config.toml
n_layer = 11
d_model = 192
n_head = 3
n_kv_head = 3
head_dim = 64
d_mlp = 1536
vocab_size = 4096
activation = "gelu"
norm = "layernorm"
norm_place = "pre"
norm_eps = 1e-05
positions = "learned"
qk_norm = false
attn_scale = 0.125
bias = "none"
tie_embeddings = true
parallel_block = false
init = "normal"
init_std_qkv = 0.021
init_std_o = 0.00448
init_std_up = 0.021
init_std_down = 0.00448
optimizer = "adamw"
lr = 0.00139
lr_mult_qkv = 0.7
beta1 = 0.95
beta2 = 0.95
lr_head = 0.00429
warmup_steps = 446
schedule = "wsd"
decay_fraction = 0.894
decay_shape = "linear"
final_lr_fraction = 0.0
batch_tokens = [8192, 16384]
seq_len = 384
doc_mask = true
train_tokens = 200000000
steps = 16737
dataset = "wikipedia_en"
Each number is 500 + 25 x the weight over its row's rms, rounded and kept within 0 to 999. Layers, rows and columns count from 0. Numbers have three digits each. The size before them is the row's rms in percent of the matrix's.

# layer 2 attention value, 192x192, rms 0.0759, rows 100-191, columns 128-191
099:487522517478532518468480538514460507481491512501533497526511510522479497520534497504504512493528536526503493502515528499508550476514432481496473517505451482528494531516488542491490507540497493
075:498490481519543492495480514503516493517521514552514512489502488475501468507494494516526508484482508480517537488526487491488474527469465516518523516497531512501495479525508485491510451505542497
080:536504507505504513471474518522482499530501526473478450474494506491508496510511526520501460561515509522512469493532545509488509495510457469488520567489448519482544455525496535548484477473527500
081:516458500514495514516484500447557526525463519488487461516490500525507488513495523507493484519527501486525498466518474504500466503500504510509525487494511520506528496532498453539497528480521530
091:476508508495495494493481500439546510556508527537517488494501505491521501482525517497548505501479480515503521478477489441513562476515540500484519561476478499507495543486499502480488485501497511
091:541460504524482508497487490516464519487494512496484464498481510529472516465530554499510485553506530526503480472496504563494480531544494475488511517497530522508519472564502512469488503456526490
089:489508510512463513514525507460500500541501547533484474544515512508492461463518448494497484510506464505464504488477494387511519468506506493506500483491522475522512534471500462483510540448505526
084:513444517518477532527526502519447509480470513461478488491485504524498528455511510486430502541485504512505446461493526481483488455535583499493506502497494527508513514519520503500500532455509486
096:523470503509456491538539488533524501477475472479466515521466498512486502455486502497476522495487474489478471504460490541495495507519537517502483467517517497506486505518509481480528536466496519
066:457481497496541524509482486521516486439482502455463556483473506502514525472478519471487517512483535501532501494497499460471476502519560536473502510501482524491505535545528525518505519498513411
082:492442490522550541524503494491445501478462535490497495503482505508486540457521533492486498503493504526528500491490510465492476513537532509488506496480518484502474544524533495480521517450543477
080:472516500480548505485481505530447495443488466523512592496487505513482549501507545512485519498484530495491511500520516515490504493515503504485482517504474460457473490478490531473490482534508490
088:435495502490521497516511503538474481425479481511513568541489516518499544482479459484501543455489492504501482533471488491512535498506519524513483465528456457507494551479509516469499533530508467
098:517483501526486501502499477477459524540500522552519504542524502519455467510465476503512495512513512497469486497486521527510526541471496491505496477507538488491432497523447502457526482510512575
075:520498497518498521479495518538456521515476515468497450474479490510485494510544536510478463539500532549492502489535511476486458490519456472488526529468463516505516461529497517516474504465540497
069:552506493524457527523509485500507503479482486484480450519503496511494475481464474510463508538530497500512507511494495540532513507487445501508492448508460506505490496545511486528519555504477530
082:490485512507443477518510468459504521484462500518483534534485510513468511468478477494503533509467454505461499493463485493521547515505543505509495495507476459499474504494460507447508528484507530
074:485536505476479496483478511496539496509502477476529516547508509506492496562502463507503510447508470489514511524522541500524546471487453504518491508507486489504541484470481494526502490564487532
071:509483496486511488501482499450546490548502482544528511462505481464517483518518534506506521467504477455525522468518489508482479483512542525524533530501527543473493506467480490511502460536494489
070:466570506473510490487475527497522511494497495547519507538514507505498492538493494503501527451471480473512510516497501480541542480485466504515478494507476457502486540462478473503521509530485525
090:514547483497527506515524497471570486529480496505516503509498503464509459493508472489546488456494450490471536532490484447523515469519495485514519507521504521501472514498493457504484496494488496
084:500472513518477493494503489442500484527479526531511457505522504519490490451540527492518519519503505515512516479494530451490543459538588508503532560467534493495537544486503496492512471463499473
091:514509499497477505520519467488513479515520458493508559496506487465507484496460479505486496475517439481479512510481485495480489470479559517527503470527550508471502476463524452495505492530462510
076:501531493503501492509507482501496515530488537541515513517516518491493483538453457495561459502511469507474516528489494477536535541459475505519489514489489447486481462461478465497497491461504558
067:470453515518483505515506501515475505473476527459475481519483513533510556457497533505505492539489510519522471498514533483501518492505525501499502520487503501492488513528509535511529525449508499
078:501500480512474478500484514465482493519518524493499469477513487482497516447506522519489467536487500504509511433529504477475449481504533520497561532456499518503524492515519478512498482489512482
087:529541510478527531491511543515481485456506528499495469478508514503507465512518490518463508496468505496534510507523496457505521485505444484490479539471458484501533538472531507580502492501541512
086:487489509499509509495509512518451488455524488478470569493480489530507535478468483489465476542500529526499469500476504498498514486475542517469479504500499523497540491490527536463503478517457485
089:488490501482537512523497538505529510469470478486490471487478511515542506459523506494498499463449536508449490492507499510498521502500483490493508486504476550477493512476478486493469534464535515
088:529512483520527493516483484528525497506491506496527541484486514486510476548507551487543485484542425491561503524544503516481482525505516514504504531507507477483493473518492487551479447506493488
081:504504497512516527485492495487468494485546502510464452506506503476482456517482534491471493518486538464509517496517506469518522476497510506505507515486546520512474485535484520516559483543525411
074:508480484517518479523533475463529484502501500482507521490490524492512476507429450490480525471544503489550484507468561512512490489511542529514484546532493482478454528500494532514511507513473526
078:503504485480510484528559509454521503485497517473545410471482495523467506504513489482511496502483517503493495500508552588529573504508525486503499519521511502501494497485481515504503454497510475
102:497485516484480474496492563523545541501482516473508475498502497523508487488475530505487479526510565479504482482483503525508538522470463464482482499487461481512507496503502501506489514463510536
093:495474517508466486525482527529553527485459454494496561494452505510510527510474530512489505467525430530481476519490511473510476507538497523511473535513499483491493528445522477532474523498486515
076:492488503541508481495509526481480491494513544515474531526502515579471492451532506505508518538501494511484494500458494567513532530498487511496522490498448573527511509528497492521522482528517532
072:512475496497496491504502514457526527489467493509464531522468510529467482466489557505472522484512464503474510503496533546483511523489517523510511489512497549483484537504462465506504477480487497
096:497506482502499487466491484489478499518519513492489499498517481511502490518521502499467506516513492479503481505482468519508460517475485509495495470505474478523549497487514495494505488537484543
086:490525510495558494496506474458511489508496481511501540463502502444517524508466436501459492463529484482513499487507512479511473475508521537508479533486518458507468501478533494480502519491462515
086:485488500482513534512492516494479501482485478529463523526477519548483470481538542516509500490487490522409498506506461496479495498502483487524504457519571505506501543502461477456499517480509457
087:472494539514478522470464537509445499491526510473491510550505490564489472465491557507491518539482541498471487476488502477504547481486510484497524456487540516524527523501476507475510509493497445
084:552486484529518503515516499528494498514471487522496575510494531517471511505473502494545521470530423516509509514520530482512500493531496521530501555509498533474476481509522482539485456530507522
075:455541501474480515499479497464541510486491479503513432471506501441483516504518471517495504453494454504474513488534431487518519481514487509509511449502496440498509468482491497469502513514489484
090:483493504501487496506539467494528500500497500498497439492494495484512539455494392492500499517483506529470500521503510509524529477476485501510483516520425483466509486469500527479481560475517557
083:528478526549435462479503433495487512529509526539469511511500486509480528508498484494575497555551463511498514521481459521502496520490515501498472491508512457492538489493523505483505473512480528
085:495483472523537501472502533522486489473520496447472533496505487532472478462585548495502507513455509511470500507515467536462490489494487504496518471491478577513520508549483497492491512519520460
091:538505516510509508498498535544443492539481479451514578514503496510504487493451475502456500508511520472525490493505528497488494473499518503483514526498497497485492477468526513505469524496477475
076:518517502499488484485510493483456495520514533499505484517530488527447528497492450490528503521509571477499512464465494541537518521502486482468510480502447524535512470516495509505512501546512524
074:504455513508527495499514472471479487487514513524467492558490478548473467486508505498445523491541530478479469490457515513483495520496476520507502459534543541523493538499462469510520493511517515
060:463534497489516500487465501510532513462489483499505473448491478477498507481475539518496488460476497502459500485507436491516478486485466523525533461470476483486501488523526478467489520526467518
065:530473472540516461526540445477538496510497523512479476480489510510501522500520455474526506520524472484533513489446517531522532543505521510489506500521500570512478501544498484525513479485510549
087:524530509498498542490484536493539496542511513486507483504509497519500502521529523512541469506476468511491507516517502509522552494507453457492514498488523490492517511510500505476473489470514519
061:457548508473487507484467513485517486480498497537512454514487490454460492447495491509481518442464470514480511499510449460492491462530474551537533441501476496510509498507498486498537513532517506
075:473529518488551517511510491446520486465503489521474465525490500522490455514547509507467531493485480495491474499494494521507534532471479486504491451528527508511496561493472477505504481495485496
082:484490492513493495488498456492499506491567516453482484480520497474513497560531538477493485522476517461518472499515529506494522482479546474480507510499540485527532467519491533520523467519490479
068:525498505503536527488525487483502489489501494529497522558489511513500469485491493499452515493549506503499491503477560466510490473505526492521503534534506531501467520511466516497506524517514459
072:484472552543477515459461547556436502495529480480463539500517514549456542495497530512525521535491541496471483480496462504489509482515518485495514496498516484498529520466502524492523520543503447
092:521522488487507503527493471516468467513524468465527498461514463503497441504503496486475494560452513470499487491505502493462495495524492473474519487497498499516485476525511502482524476498518434
065:449523493467475514492471523498520515485509506482506474477509484481520520487491504515500456487452496521474532504528466515510504467480484487495512471470482449493512471465520506481472527474473484
096:475513493509458493511514554489528504478520538473481488518486526553517530492476484498524488494498507541505479487456509510516533523475465506505508489472511499511535530464532477500496509456519553
095:532538489514463520492501426495481457504496502514491518487509495454528482502531463499537493505498479474525529526519463479461471478513504486497517494502493518491513455559508485514505467518486462
087:489489494507528469519517511504543534529470510507499527487502496502498545512474453495491495500516488529498485500476550493531470551485467513510488534489412444472461485485518517495488529486499579
068:549491509542432504493492496467495533522528515510493452516499503516449488537479493500521516551508470492499504508480534521516519537503501482518477513517558466490519496448500500487538440477503475
084:551485461502559511529486487539509481526465487544498539516488517494515486487532519497520515461524441511538530534556498509458488499511520512497512505509469518471464468536488498540492454495494483
075:469519507498466495493499500475527507484521510484499435490481484498458522480526538519539505497451472496464511497480429547526507508515447504523511439502499514522543520525518502490504515512521513
083:487543510478497500488487476482533510494505513495498504480522481504519513530489443504550473507513546490499511487488457450513519513475454477490482496498483473502517470493521474495481521482499537
077:522463490523501502506517504459545543520486526480471550482484498461531526513443477508500487503516515481518526494517522481497501503486523497487486493506537517496470481468523473488487526402491506
075:500521498464518514511486519487483493476473497506496535461488502489493535454516534504478490479455459537470487477504465470488495474498466530533496483458506499491501531543528496458484528478474478
082:481533518491532508469506506451529510480563533440519556492524496480509498543509535508495470537508519507516507489511519442513508483477482494478476501481550457556518503520506461502519537454472515
088:499516493487457452507520471486549521469518517490503408476502477479490493473523504492482510511486524499505489493490521528499532494490481472484522521475437480513527481550494538540526521510530551
090:515490512527518514504506474518475532560499488491504547489501481468482502540483506504508470535525526506485511486529526483514483511494521480488504512510528504505469453486492515443471496478466419
065:528490471511561499500512495501518473520479488501491534498503500516524485491532531483479518537481511492514486493475573488492533515484520482492491571501476538509485498547514497536487487492493525
078:476526500490523462519506498483542486511470492482565453453504488493508515520476447518492483491514477489542496491498527533509519521500481513505483529468465429515487464485534477511488497477486529
068:512518475521485457484509478490523509469487531471520529479504508496496518540510520480549504489545525476540510508480556518529521532481547499497507528505512501526457494531501494552503459510495529
075:490508491474466519498499515512492512531510499461531463466505466478522522499542505501491482508466525462493476496516453522490513504502462453460502465511496487503533500473544487489484514492525525
088:527485449465529503523523468515522489518484512507478465538494510472504474477533451475510528474486460488527542520508488498468538476523545503504522494540466573491483474520484465548505487497532559
074:558503515511480481505506483443558512528496507503493501465499494494477488530437457493485499519551467503534496497505552491544505528488499504516466540516531442499447509471520480495510465482450512
084:450472508513510531464494515473474488461521534542471515526508527528495518483502494506550516487495528520473491491478490488507583482481547512506513463508544537520515518501472536468522499502513482
092:498505504492453481495489522506511513524504532536531469511491507535472527554485524499525505535552492477504502460488498485523522542512491487501476512473481460553542502528479521547519466499511492
080:489525507502524509513501467473500457484522517546475487541512530538485462503540464496525523480496458549480497535492501525499535522477514543518494470482540485489499503505464450475521462525502518
073:496541463489502507508488451532535472507505493472525515493518476454551472535546470509532479512435505465481520521494489494487497482488463496489531509482481501503507454539516446514464508502528548
077:531519467496515496528547490491525495539536492489495447467505485472501475501519496486445482544468457490546497500525504502474503491500497483497471545510488493511527493522508506514519476487496528
095:530491488497529466510504495521539522499488472479498466444498469457523509462518500493447521512486520483521506507507510518466506497476501474474476539512423487480475469522532497557505500488490531
074:465481513482497500513459514520488513519529502514505434489516496485515544551488461502501469499495489492535495481494427516498496512524517496494479488497530448511547510437506500484527472495507488
084:500484486486487496504501496470569496487493511540488483515481522473519499522506511502529492457506467534512511528490525487517523513519530507518493542500502511484489510502493496516488490500510582
084:453503513466516525484472514479509495460479480547508532539498522503503470476482525512486532459523490509475460497500482460514495476489472531540492480493522479506493565513499497464489542538469514
074:510511491517486480486489497511493499497492523493523527528512513518493501538509513485527508505542556467560504480481554458502527518486509472487501512473475535542488481566498487552521470495508522
088:500499477490500505501540484479500517494497520519496499485497495471487551488491456515548478529489464520504503510486504447521512514482464506513478497491465456482512512528516510487486517452502593
080:491513516491497508513537505518450480538505478509506491446516490505471539515543466489511484513476496487452498488490471527488543501513521486477504451498521458512555454480516498459490471510483466
070:503475489519535510489506487485477514511503523546484495539488494579473481506524567492492500534511530502475484473481546512495522545495464479492475483500559520547518554509476499482506476485513474
082:472493532498455491462490572478511511479532518494524476548487523544469481494478547515509508505540499499501484510471482531545542526526470500515480490505506520529543561480478526511510498515523534
087:474482487510532512527501497444518513496494482545497521504490502521494490533470489509483520469523455504484483508481497482502509536496494526525480475489569463496469530461480458467508496485477514